Weights of a small GPT-style language model, trained from scratch on English Wikipedia: attention and MLP in parallel, 253M tokens.
Each number is 128 + 32 x the weight over its row's rms, rounded and kept within 0 to 255. Layers, rows and columns count from 0. Numbers have three digits each. The size before them is the row's rms in percent of the matrix's.

# layer 7 MLP down (transposed), 768x192, rms 0.0943, rows 729-767, columns 0-95
124:083128175132153092116179104128138134166143095136157104149145122130101141111175117131124086099151107171127071118154175156171164115129154141122159156118129115098171072102115126131159150179149105133069144056089159091160125121073135098157101151106216141141112078109183155113089086115092102154
071:086123120026095127096163139178135188097120107093147090152137120139129163063133120137191135126162145169170129195165151086131172116107167151135153121062103112073154127102145077133106087113174111088116116124123129103142116138059115180124148167132150112167126193120135195132144156148109154136
076:096118173108159115108101076154064106104126161164137142084153113054113067129134110146172172110083150140046081136153125112168195155129141137130098112132126040155159114155114132153051149089119127131061114068067108150157141084127108141087116100110174083131115138120118102154145196148118102125
117:107132139118185082152114114145151096175168083107116116135121159072134148169147117117139183113072130145145179100126112126128114113093136115110085115161115073118121057151153109148101147126120104149115206080146152161126062087166067144097136062110137127155154081190142134142140114119115112175
009:190130069077091118118086165154156141063124125137161149126092143097077126168154161144114125092121085110107128109180133101082117168111077139077201116075132154112101159138153141159160147150114151139052120134163121123150145144096126093147160128144204114153067149133085119085088209127146132113
116:117157164096198087113131100109187096092126114119131114185169112099136128168172137100105116137116100126134178100062180163184144118131131178092176176118100153125101124121169134150153123146161124070111095114088128137110147118125201093100152138092152086153066126161167078084170100100157092141
094:110135072116104140081081171158063074140117161116121105084172093127142145145183122089125047077114109156131144177131129144096167081111146144158158130092114122141088125109081101079152166144093139135147124140168106117077128124134088153105172109199118187168049044063154173131145145186113145115
110:113144172133135218208103121178130129156054201114138075114143101145127099155154159105116125150143152187029108149122129165129084118169108077112155140145092161144077132110143078114143158137104162127146125070122131110131136137148123192103106200115127140085097120113167153101125156118094132160
097:110122070205147122124129136165155087115155143196168073154108119157150184122146110127131187157106147152083131085122124098112178098085127144144147168110136145129119132152140133119081180129110136083115119219134199134153143146065166174113141115123172135084090097126108168103118119097155107109
118:183102172188113109099107107104153091122124063114136111177154190148151163139148230127174119115152168123076140121089152108117127153110176135110063156089122151087094120090118109134176172145088182157101126088147098154113183109160107088159097071112174084093127107125069110129086120125091207132
128:141155135160146078064148107107097175089097063104108141125109118187132145144179118165107172096163119184089141134134116060187119133190166203198106129157157095117113153091153101129134148118184143135120126131075176110110164092084120080118176125118129136102126138159173216142109102134095126134
008:127117155166131095094108120155167121110128156129135125126100131097116131180150133161148134145116178109094118132140084117090151096114141138127168113187141066128153127110142128109152146125089093106165099118081142180130099146148169153070127174099175190075170118108095101166130255110112159189
102:127150130158149157096109133137161157128146150143107164111126143140149109140172118147145103137127115154092129130107170165175072102125110180145141133156091082045095072152074111101080183111111080113169132098142110111115153161072084117138104123168162120168086082148125163137124176118086122160
111:135124093130103151156108131135191157124132125127064126084115027157149112095131088157183098155106123157171111140165129125161131154091082156099211158138096163119078146205140055149133136130145180128093110078116070193183153160113070145119112174108121148131143090126139120111132106123129101127
114:125128083099136157109116156143130118106138113162113119143076107079110114143161189043141136128142120187109075082110172134112141154136131130068138117088130121144134114101152162160115099105136103227142152159181099124074149158160141139179143134126190204085075117106148125125144123161107135133
113:106180175087147066159170122142122164151115119155194100138106073154159152087104093112140150159164135130104134156125056135098108106110122164125121099100177084134096176119136123147082165127093118099149171106125151154113117111096157157065166053121093126135122098177156106157165154114079141114
105:173083124102169140109147106098120086133094132155164173148100167111088102106107196118061150089091148165086100135101084124102086121060124058079160159193166154123149113152080150147143196176223177101100113077079111152120137084094113156093127155140103113124180172137163136137115085126118164130
094:121169127210237141163145076104122155100125084122118099141094104117121128152145096155072125126187171152093162128081079137107132108071195162131113151157101138140057103131156155160124139163150117088111137176149156164143082096134110107145147113067145117106166109090190136094082134153109173056
123:121161093116149137123165106122142164150120131076112096097074102141127169042116195126109111075102119153167181154141193121110125167078138146146208153114101104172137175130046116104172097118152159078122130146178135130182172162104122114137079081143109201119141092158150164106114120087180170134
095:148141116081068098097148153174123048115109150099122114025155136150103104117097125173108182145135126097149136132122172111124124117115101118141087091114130144107203099103068160222136123154154047113065164132156109170157121076195154147099152131149112145110139114113124070116156171136084154137
071:102143152115106127117170121170142150153140127102113132107063156128084150146190170156166104113113091078185094124174211201131143123123094104115112095121130116091091139135090103130099115133147121111071145136168088149156084097116140145169112152089113143148081145153166073162114198152119143129
100:159116175119121123122115170157209128151159142157170160130113194135108102136158159112155175129083093135041134114114130102128101185105065083100125102153125123080122096183090104182127090113131151120088120208127128138053108135133136155127155111112161120185089130170153138097108063128116139125
108:125120141103129151177098148140115172138141093118165115123119068158210086101119134062110193143148095138155181157116061067173105128123117141196101149204130067118117158116147142166194105086147147113180129105106123153120116182143131093126172129120111132118133100150130124199111189141112098096
084:109113143115137119117090168148122146068118062069085153133133137156060096198086138115113139171143024111186081089158096180116177113150160120156173115143155160065111097161069156160126103085156127139127122132112133156155086137159157135133162181078156117171148172121119129142075154085140092123
009:124129148133137062111098139120130127158065152204139085130104141147071165116125162212133105146095103123119074078158097139074120135086097133066168107120125057133123175137110069151204120118116122158159137137102143182147093091092163115115160197155168154144119123164125113151098255128137143195
112:113094119080072176134178120144095051113174135088105134090115114110100139153133128138132114135118131143103088136073160121115125120153130193157192155181126113130118142117154093209142096069116118072144178127194138137120127118113080130072169107140088151064144123117108188132127156153204141154
113:163174148139119112166115130135176130133165128158126162123096143059180121072116089146201140170101107110147056157138186148109160110110111095156140130099115093176111119142103122122131114131118088140119164156191100124098097097103112189131139169105070118099210117146156098143169136158107104054
116:089075154155125162148140144151152096130132179134105172147126161142152099101163139093075165141110121196150144127145098148094172084198132091158113133136136107117147136161127126122118097154130041097134048080165153139112098161104127129067135187133103079151073109077131110176132078118081139133
108:116113146119117140151082147144113063151118158110144168131132154148117202118139184170130105154141139118102155153045102147115147150145167073111085146194097144063162120157109113092114151131145150114078097157144124101062157123102139117127128165137189134141177158106118137164148076116087108133
109:123138149170100123121098117134088091112179118151100132119153115156158150200116068101159069126091166163060124124102103092170108195168137101134096144155142158152147144101153133131140137057083135131194136173096140159098161117132139090130139105106128113118105132104197146116208128105133125109
135:072121112184084156114123130121143180090128143115114096101192161083117132082073106195128120144144107131128139129157086102109154109141124128145125138119150100158157155108133185112104137138114071178097184090059153100133100079114118164140104106150076148116137104138147119126144240144144164082
115:130132141227154182104077128184122137150122197119097184104132177090132159127072195115081104131072125114090106075075109107154137155194107084142135102168138122121121163090114100184061154129144141115088142110083150105161096125123102084078154141131093117157113124107138120179158129117176125136
014:150164114138115144182143052151109102145183077122105132142156102161125101099152106159180130078121134126145143160062109130134172131158089127155072123077098114082093093125083173115123103130218115079065085164138148115127146163097097117150168079127175121127117119154177171118095126191114157082
080:092117105091139112116088121085116138161088116136138114164154136110109165107117136098155092111169117081169158147104142145125112125147126128136110125144174117151116171165104124094123129099058151113130097096126200122102114123137137161151134103131101106165138108134100162065162199099117167150
077:096171086082086124110084134147126088113119126110125110127107117099089120143132153108086166082117124137175136127136099130169182136124101117132184160105137131145148118139135135153164125140154147124101079150061118156091143141142101116181137184124134152191151152138104139115151188060162044135
105:118131159184162109150132080092158109126079085104098127145118090130145139152119125136111142175076121135126150151130117133161160102120123178150095180063111133129113138068116126106155095147107106136178104150120133119107139141142174104131122135094132114103127158112145009063116154132095103095
015:119160113097115138149156106153099129110173113143076082144128105149158134098145139151160116119099119095150157121086099147160153107164085115137095163108099100041066127128119125142140140117177145124097100126111164132125125150084115162166134122150129150095152102162136201144115168158145175128
112:108114091139192129071079092086082127223153124136137098135116111114136121154129135101160146162066141156133180142111141159145162176100100161128182112139116146115137090168127119176122122106125177156107139110103122159147122083114111057139111150135113164202115154145119164119164120161160129158
110:146070112083100089119115171119107171116137186112158168098082138090129137159181127115168111154147092061200092069132142131155110140142159079114144136102129174103142140168150109177160074175162136104121175100177137100066166118145111120103143097153119096166105133128083086136133102103108162127
# layer 7 MLP up, 768x192, rms 0.104, rows 730-767, columns 0-95
088:132139167141163172140101083115162068173067165178132122111127160092117074162158119160086091094115134100113115087084176155161141100093085151106126071130179126188146119148107173117133127114117136118150149117129202134100148195158088049182148147156125125096049123143135104141103130168163094113
089:155160142134114134122171154061138163171133132073123059132099185130151174094088130091099078094158122107231140130142147067085091092095038167175159155123112094072121124082100117118107144088120170091171132129172112108132121184130130154174158145131120170154111099106103201130125119124161109086
113:103167113136121179168117152129084140134160076111128112128115158149171118070135092126165132102116192167100088091110116098110157147082063113153176078142122106129167105097144133103176147135109166154110119168103169138101111114136085104145075171120087153176171093134129117163118175125119182165
012:046115123114101140148120147123115129172153105144110102118178104153130129046166129136094192239123153159138123142099137131190129120138129106145059138118139110114130096131131094074102123124141165113190172110106115114105067093132137101108132099095147129130171108114164174134127117158116175122
112:173101158126127173129153139105126092117097097145117037154143107118103134116164121148089177151196082135185110115144160073103145112134087107111119060156158168174149147175172175038152154167094083153149137124196086111139129030117134150163099141103124139133164109096183160125096149178096136131
095:117129173148155148148190154148118136135092119095165125126102161120205150112133096189147190087144147116124150036190133124133106148155131122172069096190120100145137138147159182136126103121150141147115141100139205105145110125117128065108098118111101122131147131111158135146121116126112067101
109:121154107147135182101096110127151141142062114109175066107150130117116139105092094078102117138128113117158075130156113090112096083127097156096101089137118170179194147136092130095120125169127158079224165155151101101104121123112149121095065138130078095133139124169138091148113188148132156154
100:158134163096150133155138107126104149172152066130138115142124163098133122125166110119121079187071139126162115134164147172142089069138143115155109097177075123173122133086138110148096152125122162143141146126105185145151110085103128102163101138133115112179120142041177147112172114134092140145
104:167198124105177098095200151117126182135150100153143122134142148131141074126085129153107168144091131162110109132148073137124129068110141130144173098149126052118145147076124142156142131126090183113105145215122153142121090103156064126170115195161088110145151120110162118147116172144132158108
116:145134178094183153113169127146123156155072124100124100135145110166114097148132072114117134118107114151132123050130137106152062095095147075123082076190156128201163112143126172093137133126147115107132146152115108138144103109115084090121124174129104069137139154119198187144147147144132161179
009:108167095093184125176109107121065158152114108159126068163147148134135127102096097147070139036167065105163131109136083087075113158105077135076115121100193170098100159086138135097089154109133134091116230174158113112143094108119117080172123128116136105087133086154151151125175062129189152118
105:154101154117115166125157118171172114118095160154130108103160128098121086136160103119137144141134146105156090112143145118101162073131117031102171117160169127145134066061195113128134138090128136061145132139133187108193165187080109082120156189050103148098128142121189150107149124099151103105
108:133071087136159134090121092174098102086081125193114114165122195143109167164142153130052134159120127107163103075154110143109166110116094077104134086103135082125153139177127138000133111099150121104137148133089149054122113153065109065102070122155103109117151165113145165137129126120128160131
102:142094071109140118098094116154108069120127085179134129121117119105152106098156103103140114156244121132133133149112139138110130066088139118126114151183093065124146067156181127150119137181101126121156128154085036124102068105165149138137125118164137148117112180157149131104139141138125202105
110:136158098099138136096117115185147149188094164106126123167129180166123084118096147055099125119119149169133130148149134141163092094153104096169113105135151116160101120133195109150155124079114139192119091095145130133203182120109130098172172099159160120116137173107079117113130181091137117115
106:104149115164075128146188095167148102141065117145086077190145184163091151145102092070138130133201121115213134134133141115142133073160114128126087091128139166132148069107134124136127104134024140103184167107117106145171173140137159130186077132134106118117161132126119134153208175113103086146
100:176086090057143161119112128137120137132134087098140118114170109159110128100140146102131138068141140068157119159121110102168121140147080125124161075079125185086178112115158075126113080185124128075104122136092057125130141154090157093148063149100118106108099107156118100105146118190117148151
112:136109120103183091192112148089117123116071148136167127093088136101112113173074083160091121166132173151200099104131116092118090101110162128122153122127138130073141078166204112104149047144130082116144113131133172168098095104138133158144094108092081069122099203142150137175142187138075143125
101:126102130163165165109133148094172107171115128205141030154146102142120109064171135114124108124140140172135157073085145126163162145102144128102170143172074087184122142098126143123118147108140080133108152122154168117125129179103134097167148181132187125134117146089181154089106109115088115096
092:062094132096155135138091129112196058142107079132186086160149181142135083072137129154090159104180148109105169120117101028141193085114155188134139124128079157154153168121168124144122151062122155143169111100114149110121134184140100115159138139156153079169115043104112163182174124103146089103
106:106132087126131149133116111089130094102117107115159115159112185142142148124130094089101182183161140133122058144079136127103090116059138125123093110147154102183204165085136112106116108089061137108095098111043138129145138194152150121182130133127113154036103091131092117229136132152173166159
100:113196136136090150150189160156134083123103110090137072110176144097128107096110146120096077152141153134161095071110160165132146154142076119175125117088227122109127130050118129093074083175163077157108152175140176081151128164099133091156110118105134157108135146106182162082136130165099129102
100:143128185143153092112143150145122044158144126192110134184122139087129058088161127104133143177118151183125141136128118057181157070058090096101068077101130102117154116131178090110109101100111143115143158118122126108139158103148076108117160120136107114107093091131190175141123144168137141170
012:120124084134124182170101117115128134164141113162180129101197124130168140118129113092164223219187124111189154145147053118130132115158120122175149138098121178075116113091177130095117124161162192041138167150196114131165096174188115111164130094156130116137149115131160139127151117101178106094
105:107151205139106107172176145138098119086155157112124087144102167102135081152103099123182160157115086143134099159134136075115111126130070159166174055107144156084128118098162150078123122178106109108144082139128133109151156114128130160133099140111042111092133153162120116112128113140091167095
104:085139088097132129120155136170019149201134134110133116128155095127145116132100113107087098086139110104082133135154093121180155130167124177088164103101107138066169135073152164147189087127136146100167121087117140158155151171153147000129153080166131131191100144081164103108105157089121135144
106:179130161169178152109084138193143129196108136124122132157096161122105066111147145128160161174132094111151122076129189142160151102053163108132176110124130145106165146165171144089139090161139082118086129131095127076141152137136086124118133117143134116144083105134164159102144125103136100089
111:135129102172171146153140156159117060123143115174133102144140177117115018067126117120105122148136147075095064121076129116186122106093101151153156097164112134090123119156130107127143116128107102048106145137142184125183102116149147134153095160124138139218151115168098155127091133129189121074
110:179153154078137129135152137134113176139107134131130126072145152088121121138147129099163196163210098135163136147157142108156069040116119100115114154191139156119147151104119085137174083095136095128121102141091127153167118161079133125166076180176098088088157120167102159165161141084115106113
113:150100135108165164056125148143117199134135105156144064130115136063103131096116139130084099166091158094152111165102085132073111136081084154045121137144137134186193152111114142145092109062163107118169152140069129107199171164138183102173144114150120125112185140090119156102174160152185141152
110:160106108131164148135114198117094115117099153130141169132184105078108086115147098140094106106110100126177092139135168156115140079087153139063150123133092162086125139165134175055126134102140082133105137121133192131154124149129127097108149148158146143069220121177145138120149132101155086048
017:134109210092109120099158133127130111169138127115155136089123108128187169098159107072084157139130135143093090110135123147113152143099128118149152115208181159135163040158153087174101093179083152148158113120077168129133128090146121159133059162136121151132117083057097132164150053102140109113
089:180128142125140140118136110197097066108164149120083155179120173154190045134114112152127170155096130140138094122204109084143128115110125053175110092118143130110110100111155107127090141146207151186119175135126117164140145104172093049137101150140125129098118144134136168175166123094087086165
087:163176196118160170109140145118088153106129163081134056127155178120145106114125099123058130163251096156138115080122152129110137140140125131175123065141135123188137116143157144116104144172102169118100166128133105106145152152107115140130107116110140104077156119113169162160121090147107174122
101:112121083103157116108139147135096135144087104149127105131077122162158095045147137057113110132142165141131114113110137094163162032130126122133211134136156166176155108143100149132138132111133124131161146072192150128161100090093196027140143118190133146113185144139177125122091118140120157098
021:126130182109098126135144104131175123187092100108152156116139122155195135111185098040089149129140145160078115144128174131086181127093178132148098100161157192133182065146165106163096093174113091144130142141093136122121150139149118127112112155122151152131095144098146095160157061103149122098
107:156107096125205158146174150123116115106129129141126143076109138137135103061117149106088161151086125133134119120144147128104140132110141142153139114151144119144195082118074143016104134195128135056072161169152160127100147128190150147149155144196104074120166061142135119134080134129165126097
109:120109152104112149122168086121096099161101059154136161174068136107184079149107126062105118161126142162154058174140050158156113060121139112158184163103150118177081191079108114128127167103104130113102111150133093147133167072108124120122118182138149122122153089101130137154153134128131132118